Weights of a small GPT-style language model, trained from scratch on English Wikipedia: 11 layers, no biases in attention or MLP.
Each number is 128 + 32 x the weight over the matrix's rms, rounded and kept within 0 to 255. Layers, rows and columns count from 0. Numbers have three digits each.

# layer 3 MLP up, 3584x896, rms 0.0273, rows 431-459, columns 560-671
181086139074106078139156122141091153143115077138142087102142128141104112158130126102136120113170142121131157075120181134148107139169187136102138173139121161128099169142123155130102138119106136170159117103157164123103113130139131155099095128158161079113119142104142144124111157141097087116104202153092108130081207116168145126099171118112
118141099130150173108131169097149165049213101138095140150151147183107155153112132182133137133099113164099144126171128150087098207133126071112101136149149110166127170134097119166136089103194160162101117134121203097101207129177131137166101142116132104123149098174128129088100137153116104193100127089087131145151153145175130103130115154135
140119141135162079083124149106130111127189155175130146157129171152180159156053097127142151158142095083075132137082129174170124176180135176128087087103173132133124142196184145109087074162125134035161096096112088110092098133093159090118107167140104078144209159121107090156139145154099151096111131140107164109154151108145154110127198167136
119113082193135170139092129148159161140121148093176094105158075176113131042161124098121069104142160110158169170107183128124210162149145151091117117102104144118104122116165129150151150126107138189085137175164110189163088134128140115114103114150122194126139110129082189140124129141149194153100133138066112151159155179168236171217088153136
129083105147163097104097124098118094124154125161139179110169125117131142142077134154053089123138108109115162164184057125161109140096163112137105121179138077159171069125128076168120133135080130125121150122130121112135147139046092196140142144153154144131151114091160109133104170126091139096109101092161122137129152088111092103209166116110
070209169112155111170162145104158112126172076101066067070120180120081141096120171171137122126060146187169065142085173149097154070160156125157075166111190142136152168117173100148146101118107169138161117079100117169121089156073178101144148147081106146117133101183118074126143118107059110112119155151090123168174174119117056118123140145152
160174118101098117071120125134156167133071101131060116128142080097085135161084081159132130092077115202091136154118083145143108070140164104133115141134168135057123199121194108148111189187107133092116125144101162126124218172123136134120114148109044147127150127131141115159134111133162129137163122153140102148107150099114145071099163070147
168135135175098153099133101157129078147076133132110156168061081138131128133104147106110105131140188168163079120173099078125165144063114142189138148176093118138106095122160120164174121118115098189109112141156140129152150129146161088125073112122144182144143125091200079148087085142120126171108165133096141092163139138137186156157095167134
126116119149167157125170189202214118118093161115109117092110140131118122127091065146093113145076156142136135145172129131101098150147106139191104108143153119165097160080165183156082107079164143145126097177115181073163130091114135100106133098066171133134097102102092131159112110156115113200067138117107108145152141133106150146130118104127
035157094069107174161142107130142048148104111159161148081118131092130188123096122184086109149127141108125143115129118102094104151126160148156163060079152149147142169088136118151134142175145143123110174144108102130141150104144146110136097185145112125108066135119071150161099124114139100180102158147119114061115163146129074098124103113131
098149166162159126121168134147089128114165160152069108126123121125143056072156148125138115133060143132121188162149147162145109093092166130112123069139102115133137138101166101152126045154136113066129172138168057126134144180116115120143114187097135143130157079079168135156206166113090133163149194147139102115163143126098150128056130181118
141128107098096178126149125141058154130107177112206114150092180144098153140177093120144168136180139092135103189152102141137109179089134111125152157119128121132125187142104161093180122123073096139103164077113093113163174105108128131120152124077113115114148176137136122158101160128134091133126064028116131134104147069148108089124132178074
197120133144122157161095093209129143163117137121086117150116118136178160087121075190114101123120154100152068164092127111123118142105158109143096081121107089091169143124116123108132088132142129163079133140144126141111099106154146124052097167075128169112162134160181071128090090132082146111135110133138106161086126079131118108120141114084
153103098112144071045154162081161126141094101082074169111108110102122116112140100139076116119051193129126114202104139147094084093120086126138135165150112136116110147110131096134170143092143081108112155160082133109147150131126194148140179159141116133141138117139211160134160119142098083120185168122150155099107106106135107109184152154065
127138114110103141095179150113088159115164163145101153167137064143116079177115097189160136148115086114084102128157159158093124113106148091095130121179071122112141078169084128172168101108145141101088049163129132144118135122116107091136121162173087118145132153146171098055145114124115104126127124063140109164105170131105104120133089147114
128168124111158165149126133146100150137137120169136178142106094184115149147122159118121056143069115101147130134121096139128171137094114122158050061155087156103107122147094087149088139123142095106125144148104191170129128117165103166141117087120108165106184127144126092119135130080133117101135134069119121137187218125113102139082134125156
049059157136142198174137120170126134092155128148158031106122096048175182108141159103097177172133176180137165135168139127055084117139147121115157087188131134153102098090129089165090143117147090180100182134073100162107150060201146139149202117081163134159134186167135111131100163114122118084104100087000036100099101080149127068166146210151
129174125108142144119111051118120125148135153117156088095185132138157119093071099112123176118105094111096140141124126123130107131051085122096080156161127129175081131150123177085119147179129105110143165214123168134136119165143157145112084137126173154126065198087130139141171134122138135158157224110153100148127075064175179127148165166207
168122115109132149154133166166148077155150163070104114163193173080157108092074122138115072069138132107098118192100122078126111136147137147104121134147148158095121129200147154162128120124121140128150126097134115136122127147148164152104156104106127149135107137212096120148088129165083085151122174155115163090071155125111158128153133119143
161093134116129106070122133122133125128123102121159122109118196157141115097096099089107136124155150120139144134137062130092119155131135108161133111111150120116115117142172091160112157128112081101108084097128143118098098075135111139112084153099106147056138148151081184117098127157127127116131114145141159088124091101147098118129135109138
122120140223146138146117153136120147154122203142097106157111118123160118109136145163054110161154187104117104150193131106142117135129161109085147097162171163130114109141138141173158113104067088144119123057128121102126111122110155154111100130098117153151122155147143142106141151149124112149156136112142158148103118116127165130144116086130
140083095131192134160106143129100128125101123107202136158088092175126094134163164120155099119112080180163139118151141133129144129088185163145187113097106167137133072132071129137138083156084105177127137135148123135117107111098147127140115119097150110122073109147146119129113116132147111139135157184098103136138153165115088089101145138119
113123117090148108080168120128123130125133196122123165125101082165138161179130158111107097150143111082112152133089123162109124133073117115114120120152124141082071084132149136132119166137163148085158154133061127087127139142107166140111111125173097137168139130103119107108180136171133106167121103096119166159097146085106164103106129087134
118094177171144092101147155154106126101086103085175107146185122143139152110117118115139121100130110088098111179118157083081110139129095075164069098086133155102137202177114111158077158122095164116096158144128177123092111158120127191129132069103186107085176111139147106163085119098084112139131147180087155058112207121088136162172108110151
115159127141141121121162127090107114100068123120097103106181137111079171086129096109189157144076155124163107184080045142118119133116130188162120127159111126171100099145129097125199172147142185195128098105222082129188143115163133158074146187033113105154147146056147127064115121147147066129127096074129102115149161140119146177169143159139
110122082137167133133126125084130103149117121158126082119129122168120162096074088187135101151128114099082138102131084090153151046186128134163168107148163096101092182136114108135104190138139149180132186139139131148104064140147107119134119125139126123089142122112148122131160147129076104204132131102135160124128144170125139126098139122150
140041133134131113111142125114102091154145120115118118079109104153117125141151098155162110127158099063114144144174113171096163077158167121100094155145117105088131137092111167144112091097128148070112131172149144093117120129123189078126109130155176125101169085158074083133137125176138195157138100132125128120137092147145121142147167121142
124175162177098163171100160108112093110157139168117126109034076054143085140060135091137102126134102179126089140126144090122130132097106146067159170095149097166140133102062121182169142120101172122103157138071152137184159136085131089086139141117149210151094065195158096069128121105148103118185119176132151186172142073151108147132127119146
110066078169167108137124131140112071095122108108101097159141124153135154086084148096101091158117087139155132127160186137153174108171108082093162107113150059171097130112199131124168130139123133158127143141108103075144165114116158141129121132147172150107171134168151087077122100133133074122103123155182157163125117122096113140098192127109
# layer 3 MLP down (transposed), 3584x896, rms 0.0273, rows 431-459, columns 560-671
149151120106111182124147141167163081092100112126058095148137191119115109150167182103130133124147115161098070109132175169083138126124129149144095173121136107159113145121143136147150086174199156131064127081157099110089073126112169126132143170163122112159101146110164144130149135091124134155124165151101140123111122113107128109092147135115
139112111120136110193113144139115122052155131180072125159117069188157159117123123147147185162153119138090094087143125074136119158215146081111128145111158098175137163112091136132171125132149079120126084146088167121168135150166114121098158123203136096114110154184094099106157149120138148149090168071138149129161157143144153168093104073199
130112114175147100104121139121086069098149157142085104181143136182203077143129163099105141121129089063131115130180063136104113109119098167100177078128138151123131139137098131155201158080127121158122089102095066117150158145134186173107127146155127119159158117107123179066121117112126115128198123137099150114142162129151146182118090110191
173180102114148102096187130124088111094117154118195092095076149117147108117129193136130167144124103100119145156128124168172145195091085194087099127127117153134053054150142126126152152088096100086147087129145156137199126088186109106082109148108163168094081145183106102146099144114148125127106099111125065098172109073126111099122187112112
115131079128120059117093131132204147104123138116074148109148136127104127160120150163109128139061131127168115104096158134160129179148132186112102120188137180132121172104111154165086163144102137090168096110094098136131130173139117163151162145138114126105113122090117117100104125100141170107127145101156123134113102175187086068046178138160
130100137155069150103160121067172168130122141083104109113099139072131126102084119094099139091117131138086119153071145100164169155161157105156055105154116211138206097075130105132160104080105084135150134136123177112094128140117125143161115146108143118155051138141122165093127106160143164174042090201148124147146081114116152155127154139130
153105101124168151119153124140094185129143071142153164056128077071166052073100136188103113096090116141149083143123133115064169174124103133111073158068073176112211162152078165132180108171163180019199135129122169171104167144122092147135120075161131060120092107131078097147141140128126136093087119163079081079147096106130141176131158088161
128163069035129146118131099113150069164140143186148096101116118111108125145068158084154133100157153112098109136165130100126137185056059092091116204079166195167133117118191144099122203153106154112146139144143159107090098095149134133074094144131072117126094144125153122091089087141083105148215180145146068111153175075110156155123167127107
125114083132207117176152129125162141085154114171123163149110099165125107157091119104149137103097092144163162165155152098142083062128088153112100108143118161125107160084132050078141078114143136162150131151124132076142133169131108121162180102153152123118169123115143070147137063097105132108125046106160106129081106134058153135171110139181
104147144145090143110164088160146111119124140130179153111181111140145085136142083131139168105099120114100148170155123107122097147100129094176110167124077095150146130142094132181128137152115139074073112156095139063131144096164151129113174127045092124163124109064052168175139134113158127104075149125120117099158141143124166125191133153127
125129116098135157103189140059217080076135118096169150119203127090170146083116126202126134146117166115123078120093157129154169056130148071173109130116063116124102116142137084217086074136176152083108183121149094202125134062109122137101167124124191137101132110092096137157065128097164135103139163125070164164116087152090124191192139133160
133121116122118153189151157160131109145139099131155090135121125078160140138130136087105149142194129191064127106115112167124104138078155147121145139122175152148146098120110074140120082110090164128126153098131109175127149106155128144126166116118114125156114166123119110170134122101146150113148125108123119128147127106173137125150066143172
110111097130099135128136119118112114133111111156124064146172105122153129139081163139087121107100112126123114086085165168122148159113133125138164140138166141200089132140148097097135154118177125145153098135119152145160139105118098151118137142095093123142100185162103098096127179065144162123121118094091090115114125149130130120134144119138
118117188119097079113093124143202109116125146159134064211146114146137028157119106106133104170134137129169101122093140155089170142163105159156113161152122162100123125132137129098166200102166131111121130177124119079141181172169125081069148099174112108129167178099148135090140113183117193071133111155060090138147155109141092144131093115111
141135165118112068164177195093168103106138132178139160180140110115095149140111070054146127113160102104115132111095139069095138169143083141160125184161127158140102082145097139076164107130167117121167097145087134136141137103128168066122121124145153074100112155184117113124139115065200127121132139127149110142152131156082110226111137132116
161137128121136130094093174103064101134103108086124151162143088119129103132103141123082073120165153109147126075153152177125109109082097112222133128181125140134138189104116164131115129102127101168165115092136102135132136107143142171094110175168128128104134156183148184108083180155122108102138133112105137068081129080096132151103120134174
112132140091124151160120100189150155120129096166138124088108093102132141126073170117122137157116151107101186192126012121084154092164110162102107096128201169122073127098040107169189162175147086162162123143151103146135115108155179090194075128174132146193081102115160143071111062134162141145152090094052117105126137096107119151108110056122
156062189156146188110169099097149147121110188146166167122102122134115117145157094092127138116149139164102134154180135116141160115071175122137127113120114129081130111164111115202106157111156099129109122147145101174139117161130083193093103087119138111066099135153172164153121110164141105176146142123124129086091105108187134163152083156182
121198102114112105137127147169174150135128161141098133186107128045086099107128166125127106124074123091142086045155129104103132172127068117128120111124110137157100161112110090182146165164179137151131067122130174146114128100146136132165073069155121095124094141145115164134174129100113147157065139169176110116123136154163107156138109118143
181208189157122202162117115177129126135122085109140082159104093133102159122135150118086064144134148126064153123166092129086154131107132132099114100147088135127101109099131157164105117134098126105085187172072118174128129169135141084096111170161121089060049172123154078113124143123108167155138154128160079134100126086149109098083127068148
102101102101149097147128178116138119129110117151144162148138111113132151178130081130153178150136082179178100089146111117141107095120140098178103180124131164122122122089111108079180048140145117124179126113064155080124167146036116161108096116165126129084178120122104173132103114125145163054116115160092113176203184175141111144139148134142
139133144202124106126153154203160107089209102156108126106152095091068169102144094131083179117129153151100177140172128174048129092141092129069139145123052118098187134086175075160131096116135115102122069105133104160164070115128146133183167140123062083084116143153129140147152081136144123127103148134129130127146134146079151135143129115092
084133048170108159105080142122170105141132150038127116220109100092093102145119139100127123133147128110112184136101101158112137105054146112124125152087096186118144126117107123077127166183136105156144168088141116079118124114118097146148128122114096140118084137168199102096158124086175066134095121144091139100134162090129133149132136129124
151196121148111081182128158128134117106077146055059181066180188143131140057166140158113088104142142104136179235162118082128120141159153149119076125141106168145122097155154140189087198167139153118149103147117107167154174129160165165114102121173153128141060124129099070127092162070156121046123111123123190119027136092119165145144115125163
072141219129186090088145152107125157123070182115042125118229126151170169077144063134153133118111135174091173179085129098136102095152141182163172187138150105185115043079108081124070110159124123123123160157174113153137173115085063180117147158117118133082052106062170162095118105114161041105159112080094065131170157128136127139146176157138
124145147116148154105169102110101095128157114099181108107115163149058167164139173105082075078119211117151103086099077184152144174072108121177155094066052165124145126106103145122141165098156160173035204114109160087149155154120102140119129057155111133181169102124132105135146151099101124143125146158077145184098149176118153174146126130140
181145129139149146136080111142139153208117171119116140191180162174146114175124135111204128168094105114087120179164086184125149150143116073147191145127166126160150139173104101123136172127117151174167142134111133100203127117142157140163078087066121100138101146121180110211047110119206090118095133146133136086129148165116176170165051099168
084102182141141138129106107128117091106134117162136121122154117142145076141184093127159116099199136148177149152106092099151126106138077134132150147113163119093128100109077090121158112086091156155121121108115158098028120126189115114158115105159145149134141078129160128132159145108164147153190093176066117128139113133117147103107153120078
143173129154133087180097118091169127091125075127051113016112178150129153115183118125115089119085110118113128069107194083161153067101146164130046118119142124126164100112089071136117144139172073139144072192126194156212115090103114115108130095197126080127112115167156090121126111130116157141074125164086129111155160102102110144117163152148